Part of a small language model's weights: vocabulary 5021, normalized queries and keys.
Each number is 128 + 24 x the weight over its row's rms, rounded and kept within 0 to 255. Layers, rows and columns count from 0. Numbers have three digits each. The size before them is the row's rms in percent of the matrix's.

# down: layer 4 MLP down (transposed), 256x64, rms 0.0902, rows 94-140, columns 0-63
# up: layer 4 MLP up, 256x64, rms 0.353, rows 95-140, columns 0-63
down94 102:064107134127097147139161115133114113185159143111173124145122098167124137169134140163118171097117074118101121147128131122127121147100125156091117140123187145139127136132154129145118138143135149
up95 111:100163131132131124067081150096134128144116123129125095139132100134123140141148135162161123088110146122110103123114134174122102133167117123077165152142108147163157124079113143129090146101153127
down95 108:150116121159134164111117172160124125131107117088121186135091111124105128127102117145130106126102126141120133119123126112104105102130091152073137139154126094132157106211106112112124138169126121
up96 113:117101128103150115130129158111094125094120122104150135185123128137146111148141151106152126121131165144122143138151143134104105094109171103155072131123078144079179098115162124092133117120146143
down96 112:151113136118182148140135149104124139125091121122120093176108163186119091127099156114145135128152145143125125105157138097133089107131095176120116133094081143128114129157108118138121113136076122
up97 124:111107148158087089114070137125154129129101132187158151145165115144111131144092160141125120094121126099146101153168122124116164138153108152154113138151127134150117090121164116146122159163138128
down97 112:118129128163132123184141143136117140126176121107100140123097149164180144133141110097118113130127130171144119079160136119128137149137179123136109136097153142121148171139059136145141149154120146
up98 101:139135170159137080128129109154126181122100103122128104172092124120157111098144151160097114154111132116159178135141125146146090145137120122104172161125153126135160144120148116163127107131136082
down98 106:153119157078145137135149120128091125121119096173147146123119125126123119145151106144097164091130159145088051116147136123115121126084105159123145107136144145143109085117136133124104102158162156
up99 122:117099153143145135116088137144094100150135087141152121113137093142124101145090116138114065101126126120135157168140122151155118114083143155118150135129136122189138109077139143168121103150148120
down99 113:211121164125124128154122093160116104124152117119135135160127129123092114137161173115075115122117146147108129089112120167134121156124161129110165128131134088149126155113135124117134176114098143
up100 111:136139064134082121128119121139129153098121132077146111119172158122111094123105123085161105069125111152103137105118150161100130080145103111120103112144131159151152145129145124130142155132143148
down100 099:136119159126128147158154085153131122080135122155144133090088126186106083150153167138087131093140106127129138134083128070137144121091159141117108118138147110149142120108151139116144156126130135
up101 027:148116105153145059129120159088087144139137135147097126131129141101122137147088103115136130124146176106133104179122162128158132144155098116112112085111151125113183139106166130146134130111145137
down101 038:125087103160087172130150137158157144156122172121101158151120157134123149093133129118078160104122114093116125121131127135137177124167138130086128125091140164127089156102139143123109138140118162
up102 095:118143157117170115096118125138101151156073110149134079122142152099137111112140173126129153086118142079110100125149123165109132156130141139147121149105119111123180154112142125147125128091125181
down102 100:098115115108133157150166106134144091096150122121125156135123105116175067157115132103126140181122092107132153118105135128111146166138114117148152160125131106164131131173151129148143123085141084
up103 101:129094089107148134148139140125163097118154147156106145138146113171111143113108110165159158109111111123112108162136204143105124105119098116113158112105132118097141160100142184133105130128128103
down103 097:065100154130137109158097111132137109121135117133157116139090130131110154088119154126123142136073122115155132123105119095108112171086164116116110122174102100090147149165103117144125161101120118
up104 097:149167176130128079151121105065153142111121107094147142145127126115146120129112116132166125151143131123159083146135118137129138096091110117184100147082137085152114103118108155126134106114119121
down104 091:105111125151163117158122110091096067138167085105124151139108121119133114111118098121104130108145144164106130131103101144103114104093182102111158151139129099162125130148111122147112134140072151
up105 105:140111108129131127159119111120090120166147132155142140108128162135126101131117135147091151085165164141111069116121116160115124108112139117138161169134184146128143159148160118151177138152109088
down105 098:137134124129123078118106142118146129108130160137154091121178102114150097091114166112194137110184172150141111144121110138099101139135139110130106133156095093138105151110171140139139137123116112
up106 105:109122117167139124144140095066136134161148124123148106088166116110142130096090111187109127148155121129122147134121151123081121118123115109104136147087096162145149097122139126139076143163124141
down106 113:135114129122152111099114101110165135128137124120134078140109090151119130066113133207106106118172125124142123142131143126133111140155132117116092111125110162096125126173116126115122192128134155
up107 096:150105103172098154186154151115126083122132134097112087130125158129117125140136123152171157112123149115139135139152147154124155165155150120092105134106146119129130071118146088165108102101124133
down107 106:139171114135076106135113119154104138121150125179145114135188084121104123153100173112128116106101117163124138099097100161120155087143140151127131111100089125127097158135101126158120122131131147
up108 115:119121135106129114127131130093119069104151138139113098139121119147154091107170094092117131121164162118122144111167187142141121087117139155139133120153137152151102122121125123138200148156110114
down108 106:122117095121103076148133104090072116093100138138109078111137123114136092061161100115125117132135157116117153144163141128156123147091114139127154147151138097126090144135160122133137133153107129
up109 107:085156108120131128122150124122102154159142130116140108113143134092155107112118118130108145134132142142141172164155083142126098132178170140099116117156103124155168137114180166152130088116106169
down109 105:148114114139145138144126076115126092173102135114160131166142140140110179138123113168109106133120128146150148174122093126156153118095174138133102117125185120075112115095108102135141138116121118
up110 095:145192132141137134158150141121135085168141167177101135116101109147138164134144101176101107141116127116123112121164131108116102123137140133103122132119146109130113104113183132120156087130072132
down110 099:129133101102093090086151104154060126111140143108137126116115115105100110115154163162116083115144165127089119126083133131144153132157134146146133111152133130154163124151119145088126141130153083
up111 103:151138118119109098130122161126134159173131128126122163161107147132135125086113095120035109121144158122148131132118124151136121098144125176097144181094144114114146103131150120111135127098139101
down111 101:109131107152136105143108122116140101130105120137108142161146134081125163145144117109179115133118151087123158147134129138135097151150120158149125078176099119126094127098111154112077133104076095
up112 108:110151154172150125090132130106100103143107147140088104143177115121128112183140144110146140151110115155133102131170132129107138151116156121094153102147138118121161137114157103117186079143146114
down112 099:154146144084094159133141136130114095148106128122101101159132108122097203115161129088101161142129122108114077110123078156138092127127086135126120155139138155113121133132109108119123140156148143
up113 023:142123117134164091109137142115149154165131141094098123090131141148116093157112141156127104128134120104173092189134129163109153160111142138102108115121123128150132155100180124093174145097127122
down113 039:155145102139121123114167124149132106127092099162143077146137162145086170104127118098143167110128111097068131112129097113089156108137144140129158124139096123162172120145101126137150146125120148
up114 091:109125108113139097134160127112124135114160163109103128129151104152093102149145106111168078125120142114149157152147127090113081135159096115159134147128075124080186147128154142132113110135118115
down114 094:160121148145129110123151148150091102141125090133154093148140141091085130104137095088135155105108083149145117151107125110117109099102104116156179136107116112136143145114113177156114145140106177
up115 015:172130114168144066115139144107114125123110134146109077132129159130158090115105112144138091133161126127122116160165168152110104157160088142135109105104153133158130163090139145135159143140119144
down115 031:127156119140103154153108144141138127141181079131114160090111134186157143148146166123143166123125140119169135143121128138099122142105105132162137177120122129115101111157131120112179137126129075
up116 118:167104113131150152121132104145138111114147148130142136108140153132157110111103120143137188097149134091136119149123165162138158127192085127148160135136160136142103138097089131105159142173133099
down116 111:137148118149134179135149139125160077127130126140111130150150103132166104147102120179126134118153108137116153134142184155099142125130121089087153141090148113175156134147111136108137132101175157
up117 115:079165156141098135136132142132108151118138187073121149102134129195124116122133133141128118108129133075173163139156151146140131116125128101144093134121133131172105140136132141125135159081120123
down117 115:100153113109104108121139133110107172116081088150135114094129164139156139113141075149141137121150156069083081126146148128156113129118141121134112110104167170111111110126131133125142093113120099
up118 096:142107174130162130124153132085133101143118119111098091156084138112171130140140138124129126127126165107095135136110145108168085140143117106147147127103087157174126159102135135132131128117155063
down118 099:158119175103138141186151055107128123094116150134163124161128100121150193138161132129120152131109141129091132129096164119147136143123100138147150160125101147151134109125122122159125145119146127
up119 130:150172125137103130159136115164163074138151129140151107113112171131139073110104109128128125125126172127140152128119149123106147136146110125107136101128107152129206139137137136110136108164087092
down119 130:140101174081077124102110108132085102132115105107142141130120100114123120134110126147105179166121162128130129121132129086182128133129150146138111107081122099142160101157158123115103126095143153
up120 104:112120123126143122132104105097126088159110137082111128143099135134150093100112078165110163170120112100153118150161139144153153155123116143140132104169140178166135100146085136132134141122128087
down120 103:146140148150142148157093076132114120145094059132119124094141097143105122134130106083112112111091142157143135129121079125182145111107139132168098111110128152107148143148087124129141120107131149
up121 103:097151106127120131146105174100107169128114138123092109121084131078117156150106143116134110112129108104121150141174071100143134120089154117137101155126099124136159170091153132148136100135114146
down121 099:171132153134135129140148046161135128124102168110126145100113118111104173137147150126128130141130135132112097150140081154165144139106090155109143117156107131155123134165102160140124132139163092
up122 098:131149128109107169136092131128120091199143108121111120150093115110115164132121123134129101150093120122149107152144125211137142109127102141113114148153151150117082102088117100133156135118129136
down122 090:097139153140148130132164147094106093080124128086161094121144139145122105147127076120140136123115107126147149093124111063138097140123094099165150131110148104113134150154108143159086141128137107
up123 115:115099128122119162118129154106119143154138164130131164126106171134122130145157104154170092165170118144107174146189162111182136109139125131106072134133133149134127151108155145140117123109123139
down123 128:084129136112075108105136148140146098112147132110154122154105149102135122190122127135123134143126089136114142098077139157154128115095138152111081158100144119125131111108112138167095142095092097
up124 093:130118096128097179076089156097133119139166155129123111041122163109128122136120129151121179122137127119122130117135112142111126120151143144114144101139111135194168118113124119116124147137135123
down124 103:148155117183099118169113111170158118112133143133155106147118138143118167109118093155138139173122163176107107157105137115132147136144123128176118102120128113093101157144150126141161087101124150
up125 089:110123139143167111166144129086120129114102148082126114127132108102088130118085180154143146086114183125111123187126122144138119173124123147131137130130108146136093098149141082136140114123105115
down125 096:144104151145112136157100107125148143133129111155113114176100116124185107151133144084105110095148078149115132142110128127137131070172126175131166170113138098139156109132136119143118147123139100
up126 112:143129182114109104156119128123146113111145190139106125118141142093146094145128146094144079171139160097134142167170111108131116121118132118140100127119079097125107161113127144097148089130103121
down126 104:136114147143107135122141163141113128099068150151154112137153125098104126171127108190117110125133152150141126143155159082090155125145151112135130128159136099141140115079108122103092109135145177
up127 113:153090098159155126144115145111141133144139145116152133098141121110108135122112162147116112089122132097113138121145160114105146136068141126136119151119108170139153088144163082144119145186074101
down127 108:107136123102167113154102145090152112101150120134120132114099141135133167119139139107105120141136134086144139106133159163133138128117114149119157141110072162092096058157116126136118126129066105
up128 099:129137135084089104101138100116126107183161106127118102110156155111147093083090128192108139144167129123115135135105104104099111109122106125136138135110145139131147150166120125123109138156092088
down128 104:119105161131132123145145093123124131133089194098105109140157100110129121131156134143113149132084090152154178078106122134164141112082116133116137150137176145145134152121136145139131096146103152
up129 101:131131100107097119077127108127166144116163100146130129136184108161121118074135095091129095138149090124128131123110137155106091147142126145116086156141110144111126106123184131085149119145122124
down129 097:131157127160150139130122105151138161122090111105095088122116069094147098150197143131122152096137098111137129135122114143133163137134107147131135129169108070092123131112119127150121136085135120
up130 103:145149169144132081145150129110127149137132147100122151122118118136169124107150118161136137144126155121133121168165125075162072126106114153088137144065130121138109135119115160149123091131170107
down130 105:114126128163105133140086146167124133158115123148111146152141130136145114122149122096144100195114141144098099122148126076096111102110128126140137133087121100129155101179065155144134114145116111
up131 097:157130165139070127135123108100109165158117147107127145143136178083127104119092137121116115131099146127157133137163123189145088151113138138142120118106112173147122141162123101116126124134073146
down131 090:144105180151166105146113125143110120113121163117136113127123148148117152103149142100069116088153144157114111087120124116138121053111135150104125105132131087133123136120134128118118176085154118
up132 103:119109145123110095126116124150120138079144141107102124125101151137162075145131129146116131146119089151137140142139123160156140165127129147160126064173155123116168180116128164114131126094117088
down132 100:095140131129138148141132087155168079165146118134176140139130062139102153137151133135121124170119166126096149120081138127101129134112102111111128163126171103127133124102147112138091137147163137
up133 019:159110063157110126108074124103124143139127150101105092148109142153127114139103143153122129128117169105128124138154177129125123071140094126143137138115162173160121142092158119121156114143128101
down133 028:117114121120124119130138143112131136109097160118137077116122141111105139159168188102129157074112140118054137097132110122177130156100131102134100135112139129141133096094120092141148113146129150
up134 103:125127121126159103101154086124121136083104144137149122119114183181153139098137149126102135133158138085168084098127115145133125108138112130128130134095137081126102105065120130134138117125109166
down134 099:134142153107147123175103111092148127149131144102139098125157128118126168139152170128117119105139110127063129120101147123138138128152145151122095145099102128140091126080120102134080097116120066
up135 110:135118121111121115138097163098155144178114157127107151141120139125100109161160139105145113108123109157118122110130143146118138070091144113155108130156183157157180143138152073144130102124145132
down135 098:137103147124103131127105096145122116137115110107143133138109101127125157138151110155110138075094106149117120147119123068125108082115155152103117147137163127175102106156114155114070147147174155
up136 091:094124145148146097139113104154136164170137114069135110134131126127139087161126167137102119156113098122152130164125146098126148106129127129117115140191173155115076098120089138132155129135132115
down136 095:117129110082113124145133116105134106121106152127090140115140119160073167098146120093075166123091138131134137131129106094111134176125123070128156102161139104120112139160131131142092150110136157
up137 097:097149131120112097078130095101127118140154092104169099090149087143148109104118124170112116156120127133096160115088122151119107116138160151091077115112139163167119117129116155115131105137135114
down137 105:129093149127112082129182126094175142105100147151129112157123128133141109107146149158151120149140153159149159091150107150084131113141136130106143118091125128064152135113102114095113152124163138
up138 098:119101111121146126106112141107104115156102128090184132095109165146147122127121127110181173117133145156121102137122130136159161106115167100107129067105130179133152110171119144138109122127133106
down138 097:129138102102144193120104115123126121136125150123179155094143143112127138105128055083146143162108103133137150106157119148106133141088146085098124123105134146135101102141147131128079143113136127
up139 106:171139078125096127099138168130066098134108122132128139145116139138148151107092127129201093143140167134123107119118099154115126143112156136137131125092106145137112111094148097089110133117111149
down139 109:173131130088136132148100131139121141135144174112108157178181110106121118146089137141118149164112108110135114146068118098103105146124118095161081094134134123167127142147110134121146153113141112
up140 022:111162136127141133126136133088106138151167137126099121124143131116128098115086152149151112150140132105128079164141185152121145121115083151110155086092151176142136132083123117098124092160112139
down140 046:127134112115132163113112102130169112120104102107099133140127104111047146128125157123179117139132115120105105126149116169123101146104092158127101155182156169136125137122166150143114136137152113